config.toml
d_model = 160
n_kv_head = 1
head_dim = 32
d_mlp = 448
qk_norm = false
tie_embeddings = true
init = "normal"
init_std_qkv = 0.0266
init_std_up = 0.0266
init_std_down = 0.00281
beta1 = 0.9
schedule = "wsd"
seq_len = 256
Each number is 200 + 20 x the weight over the matrix's rms, rounded and kept within 0 to 999. Layers, rows and columns count from 0.

# gate: layer 4 MLP gate, 448x160, rms 0.0975, rows 388-401, columns 0-79
# up: layer 4 MLP up, 448x160, rms 0.0924, rows 388-400, columns 0-79
# down: layer 4 MLP down (transposed), 448x160, rms 0.0931, rows 388-400, columns 0-79
gate388,209,217,191,204,213,204,209,212,223,173,218,216,189,214,218,184,205,191,215,206,212,178,227,190,179,207,207,188,207,168,179,201,219,204,197,217,153,201,169,197,217,204,243,199,220,185,192,196,167,163,196,152,237,185,208,192,206,177,182,166,178,197,206,169,173,174,207,200,184,182,224,197,188,195,208,199,232,192,182,161
up388,253,180,217,209,220,238,181,214,206,219,227,181,194,184,240,206,200,204,232,209,212,178,218,182,184,212,211,154,170,178,212,216,197,204,170,213,215,207,213,237,196,190,204,217,205,171,170,188,213,187,204,197,199,203,200,217,209,225,213,198,219,233,209,213,204,190,190,237,197,188,178,225,205,241,213,192,166,207,180,189
down388,249,196,190,229,210,243,204,210,201,229,173,188,197,224,176,205,211,208,233,210,209,198,190,164,220,194,210,173,187,210,190,192,185,189,194,220,213,184,188,309,194,199,204,182,185,198,179,181,183,189,211,172,217,223,207,208,210,214,188,170,183,226,173,180,209,218,197,189,192,235,209,220,216,176,169,226,169,192,200,207
gate389,243,205,225,173,217,201,242,228,212,203,190,206,240,200,209,192,157,202,176,215,186,225,202,178,203,206,202,202,185,189,191,214,187,198,173,220,197,205,208,193,210,210,215,179,180,211,213,220,219,186,225,185,177,200,174,220,190,213,218,192,208,211,188,183,188,170,213,229,202,209,221,219,243,212,228,218,186,192,180,167
up389,182,217,215,200,205,194,232,187,198,217,178,163,208,197,162,185,201,172,197,219,189,238,184,179,175,198,198,160,165,145,180,214,200,200,193,199,170,182,187,246,212,180,218,226,245,238,220,196,234,206,215,213,161,217,235,206,170,218,199,250,192,220,209,194,179,182,211,229,179,199,176,199,206,214,208,192,178,233,224,215
down389,183,228,221,181,209,198,208,243,203,207,193,206,193,179,225,230,207,188,217,189,203,193,187,194,177,192,183,197,192,203,210,156,192,179,208,227,164,224,217,169,216,222,235,170,218,164,210,202,204,169,266,197,213,261,202,220,212,203,205,160,166,205,196,175,231,228,201,197,193,216,195,216,216,207,219,196,191,189,204,186
gate390,209,240,205,209,209,210,230,223,219,212,212,204,236,184,212,203,162,183,224,204,210,183,178,183,197,208,214,165,181,164,189,187,209,198,197,215,199,223,203,224,183,194,213,195,207,212,182,219,215,210,207,177,208,192,197,202,175,221,182,203,165,233,226,234,175,204,169,175,198,225,184,182,178,150,199,181,208,204,188,170
up390,192,203,206,224,187,221,244,181,180,182,222,193,211,184,190,178,218,168,207,183,181,205,248,184,188,190,198,217,199,201,186,198,214,226,220,208,162,230,204,221,222,239,218,183,184,202,207,239,182,205,176,202,188,188,191,244,168,178,208,187,189,182,196,207,192,200,195,233,217,220,216,216,176,190,216,200,221,220,192,230
down390,165,193,211,211,208,221,208,157,199,215,204,206,207,213,193,187,240,181,215,199,199,233,224,206,171,208,190,222,177,198,176,178,218,211,194,201,214,237,187,157,203,216,161,212,205,202,224,206,213,199,217,193,170,211,225,239,198,191,242,210,160,191,198,202,214,196,198,222,216,195,186,186,187,210,213,210,225,185,213,193
gate391,188,213,168,242,196,185,216,243,203,206,185,192,201,211,180,219,184,197,208,221,193,173,174,200,223,221,183,226,204,197,178,252,206,199,192,168,235,212,207,178,179,214,226,238,208,186,203,196,248,242,153,222,190,186,195,193,196,171,164,231,202,203,192,195,194,190,203,170,189,185,195,204,189,172,210,205,221,190,205,210
up391,180,217,198,195,202,194,187,192,214,207,196,186,216,182,197,196,217,210,208,200,213,219,180,212,180,210,232,196,174,185,195,181,195,213,195,196,147,200,224,214,214,234,192,214,177,195,214,223,213,238,213,146,187,220,196,212,178,209,231,199,179,215,242,198,211,183,190,211,193,210,217,208,192,219,178,206,211,234,232,205
down391,225,194,191,231,219,211,199,213,200,202,155,216,221,218,186,207,190,194,227,224,190,182,158,233,173,205,196,225,204,221,210,195,185,235,197,198,212,208,200,122,199,211,203,157,232,223,205,192,191,184,199,204,210,189,186,245,201,177,205,254,194,201,230,167,199,209,193,202,209,197,195,211,218,210,185,219,231,210,209,231
gate392,171,210,194,218,195,190,185,188,223,183,211,199,206,195,206,183,200,167,194,169,200,209,202,197,200,245,202,224,216,191,202,213,214,211,206,158,193,237,215,210,229,204,191,173,216,219,230,220,204,189,190,211,181,179,214,208,187,206,190,190,178,184,192,227,229,160,209,181,191,223,198,204,198,156,227,187,173,191,181,206
up392,201,201,224,175,216,183,184,185,197,209,194,223,197,175,234,180,188,206,232,211,213,187,195,227,206,230,205,196,236,180,211,192,233,229,192,201,180,171,157,200,193,205,196,210,160,202,207,228,209,214,165,171,204,221,187,242,228,164,213,203,161,225,217,211,195,181,205,203,191,199,197,194,209,186,183,191,186,217,200,183
down392,182,203,207,192,193,190,202,178,177,215,208,204,194,159,188,199,183,192,203,190,190,203,207,232,184,228,212,208,207,192,188,209,180,211,190,186,213,193,200,224,197,236,228,200,189,172,195,204,202,186,190,172,162,210,223,244,209,249,198,215,231,185,182,201,205,193,208,179,193,173,208,201,235,191,195,207,183,168,196,220
gate393,227,207,207,157,199,222,196,190,174,186,218,185,241,233,183,165,220,216,204,183,218,205,182,193,227,210,188,179,197,194,184,210,208,186,187,204,234,202,182,221,184,223,191,176,218,191,196,231,216,232,196,170,206,180,213,194,158,240,208,220,193,188,182,179,214,212,164,173,172,205,198,190,213,225,202,192,215,217,208,212
up393,164,229,182,204,219,165,178,189,186,193,214,224,166,235,203,199,196,187,213,240,196,205,205,192,214,190,196,211,183,206,234,206,189,233,192,196,216,173,213,213,194,180,248,222,195,220,179,212,213,152,195,237,196,193,219,196,208,206,203,213,224,199,227,187,186,184,196,212,190,153,209,213,194,206,196,181,171,211,172,187
down393,173,219,207,183,206,226,218,195,207,177,201,214,194,201,206,210,200,237,218,189,209,202,192,191,188,208,207,213,187,175,203,167,200,221,209,218,185,213,147,230,211,193,180,181,215,207,205,199,217,185,193,212,197,192,169,198,198,204,181,197,199,253,212,203,214,189,201,197,177,231,205,186,203,181,218,239,213,215,221,203
gate394,183,215,186,227,215,240,207,195,237,208,193,223,177,218,196,211,193,229,183,177,156,189,216,169,166,225,176,204,157,184,199,226,176,178,180,175,220,181,200,195,175,144,211,185,195,154,167,209,234,154,197,176,205,201,194,191,200,161,186,190,227,181,184,202,178,169,180,226,209,192,194,225,191,194,192,196,234,222,215,181
up394,175,192,178,245,208,184,209,175,191,229,214,194,202,186,179,198,188,213,175,171,221,195,207,215,204,215,175,178,208,146,153,196,228,195,227,251,179,156,196,247,180,227,171,201,188,234,203,192,180,211,207,211,205,196,164,206,185,181,205,228,179,225,182,210,177,234,192,200,175,179,213,188,200,177,210,197,203,198,192,218
down394,186,215,213,187,213,178,200,193,223,253,174,206,225,224,203,195,197,210,221,208,196,179,191,172,189,238,187,156,175,192,195,221,226,184,188,163,217,168,211,215,203,177,209,197,209,218,181,191,180,168,176,219,217,190,206,219,204,202,200,210,185,187,217,208,222,200,176,162,222,184,202,179,181,198,199,193,173,175,170,195
gate395,208,209,204,154,195,207,192,202,191,208,203,192,185,196,200,210,191,210,197,196,165,239,195,232,199,223,217,173,201,210,218,195,207,212,194,192,230,213,204,192,201,222,197,226,215,228,202,217,226,195,198,191,190,175,198,244,163,196,244,220,209,208,210,166,155,162,184,208,171,224,198,217,223,184,187,165,230,174,169,206
up395,200,155,199,180,233,169,168,247,177,200,194,204,181,170,225,176,210,182,197,195,153,193,156,205,189,186,216,221,152,174,232,196,182,204,182,201,222,191,208,183,208,223,197,192,187,216,201,210,195,207,209,204,198,200,146,199,189,188,181,176,213,192,158,210,192,222,172,192,200,207,216,196,187,200,218,218,192,177,228,194
down395,221,238,198,203,201,196,205,199,223,224,172,207,210,200,190,213,183,266,184,242,225,220,212,185,215,224,222,195,217,205,209,216,212,177,205,163,192,201,212,236,212,184,234,207,220,174,168,206,194,199,176,206,189,200,198,169,216,215,187,197,216,213,221,218,247,218,188,195,188,179,208,202,195,176,170,201,191,180,202,211
gate396,213,223,197,194,222,213,195,198,181,208,188,187,157,217,183,215,189,234,222,158,205,209,179,195,162,243,203,229,159,210,194,240,193,210,190,208,204,213,190,179,199,221,188,179,203,185,199,243,240,220,191,190,198,173,192,185,231,238,189,206,206,166,183,188,203,169,194,189,225,240,219,189,179,216,194,179,214,186,182,215
up396,189,233,225,226,200,217,208,208,195,228,213,187,200,222,206,226,216,214,176,212,185,202,213,213,170,178,221,237,186,153,192,188,222,174,218,214,160,188,205,198,221,189,211,177,201,216,180,182,230,168,180,194,201,181,200,239,219,191,198,184,175,189,200,210,173,190,195,234,190,218,194,200,186,203,211,183,172,198,211,217
down396,216,212,209,224,217,215,195,192,204,215,244,187,187,198,209,233,188,234,217,164,215,219,214,173,170,203,167,202,205,178,182,210,199,186,198,230,187,189,235,117,201,180,187,201,186,204,212,251,214,215,194,215,213,185,229,201,213,241,172,185,169,175,188,204,188,199,167,182,205,199,213,204,182,198,212,153,212,203,192,171
gate397,190,230,184,209,190,195,185,169,233,186,187,197,166,228,190,230,229,210,218,196,210,196,208,187,194,194,200,189,199,193,161,192,232,211,194,222,207,202,200,172,214,227,222,153,181,196,175,194,213,220,195,210,185,221,227,189,217,201,171,231,173,230,209,228,205,197,215,217,194,178,199,193,213,212,224,165,214,211,243,242
up397,189,204,209,193,210,159,195,208,163,218,247,199,169,197,229,216,215,221,191,223,197,179,230,190,155,193,236,199,205,138,206,222,204,169,203,199,196,209,167,200,166,218,232,196,204,207,210,183,197,224,183,218,204,207,161,211,207,232,245,186,193,202,239,221,153,197,187,215,195,226,207,176,172,216,229,209,196,210,191,226
down397,183,190,192,222,192,213,211,204,233,208,221,181,211,224,180,178,187,171,163,212,224,235,204,207,183,172,178,145,182,177,196,222,233,196,199,170,182,165,217,230,196,213,197,195,187,241,198,190,203,197,187,217,205,226,187,192,192,212,217,229,236,207,216,203,186,217,171,205,207,164,179,232,192,205,186,222,179,192,149,200
gate398,229,182,160,204,209,195,204,177,186,201,213,196,200,203,229,181,182,231,235,194,198,195,246,167,232,217,195,206,240,217,208,269,167,197,196,180,200,187,170,200,201,193,222,186,177,216,192,192,212,192,192,199,209,226,183,212,209,178,166,191,199,181,189,188,198,180,212,218,185,198,203,213,192,227,168,167,179,181,221,213
up398,197,201,199,222,198,208,169,185,201,209,247,183,166,192,212,194,175,176,214,211,207,175,208,204,199,186,217,175,238,190,209,177,214,247,216,162,215,159,183,192,197,202,195,201,197,218,200,204,169,213,199,222,174,188,205,235,160,193,207,160,172,228,168,196,172,235,222,183,235,206,156,217,206,181,190,208,191,214,201,222
down398,224,181,238,180,174,193,205,263,207,210,158,187,216,185,203,209,201,196,195,164,197,237,190,221,212,190,240,221,174,209,202,157,226,201,198,190,189,208,201,196,179,176,200,197,209,168,219,195,221,186,204,184,173,217,222,201,233,215,206,235,233,177,211,183,212,208,177,171,204,184,213,207,180,181,207,202,201,222,186,180
gate399,229,192,188,194,149,206,206,228,203,178,200,213,180,234,227,223,169,192,176,186,175,163,173,223,201,200,164,167,192,217,191,195,224,182,201,159,186,194,219,202,205,202,182,164,196,208,187,157,183,203,158,172,211,227,183,231,202,200,203,139,200,212,187,192,207,167,210,219,193,212,202,234,187,194,179,194,222,204,218,180
up399,197,217,228,224,219,191,195,199,203,207,180,204,223,240,239,208,207,222,172,176,190,174,228,204,195,201,183,169,219,218,183,182,222,205,181,208,177,232,190,234,203,177,224,220,213,212,219,191,152,160,199,212,208,189,197,202,191,252,215,198,191,207,181,202,205,242,176,181,208,194,197,202,211,207,200,237,210,206,159,174
down399,202,227,214,230,168,212,214,199,232,226,212,234,182,209,206,200,202,180,210,227,189,186,185,242,174,172,198,208,212,210,207,204,221,198,205,122,223,189,187,204,198,192,194,199,197,192,221,189,213,210,225,188,198,189,194,228,196,170,221,171,177,173,203,174,194,179,194,204,218,180,191,168,197,194,206,170,196,183,241,223
gate400,205,230,211,195,174,189,233,178,207,231,225,213,190,183,207,204,220,218,193,171,194,227,185,162,208,214,234,233,198,208,211,199,182,217,198,181,204,150,185,195,175,206,205,174,220,210,196,230,206,189,182,196,181,200,170,218,195,209,260,215,221,191,193,191,165,244,202,208,230,167,199,183,202,203,210,183,214,178,229,228
up400,151,195,224,219,199,206,201,194,197,237,172,192,187,234,204,215,179,193,173,178,197,245,251,186,235,198,197,229,200,230,151,200,206,201,212,207,195,211,175,193,195,208,197,166,230,200,265,192,196,212,169,204,186,210,214,207,200,177,205,207,172,202,217,201,185,244,212,205,204,209,174,169,186,207,201,195,223,219,264,191
down400,203,208,164,190,208,174,250,180,227,201,207,214,205,172,206,226,203,207,184,198,209,203,189,172,185,196,207,194,180,191,204,182,231,211,182,230,182,200,220,163,198,219,205,202,184,176,182,206,174,181,214,228,199,175,195,179,174,222,177,198,182,221,203,247,204,216,200,191,176,162,220,190,217,201,228,187,203,197,195,194
gate401,191,244,168,211,228,217,145,180,208,197,184,205,217,179,196,226,203,212,220,189,220,197,175,212,237,189,196,228,202,212,161,193,199,165,213,193,180,172,217,166,200,198,187,192,182,182,208,187,211,199,211,151,212,220,184,238,155,208,200,226,220,215,168,172,180,212,214,194,189,166,189,221,203,219,185,209,201,169,199,224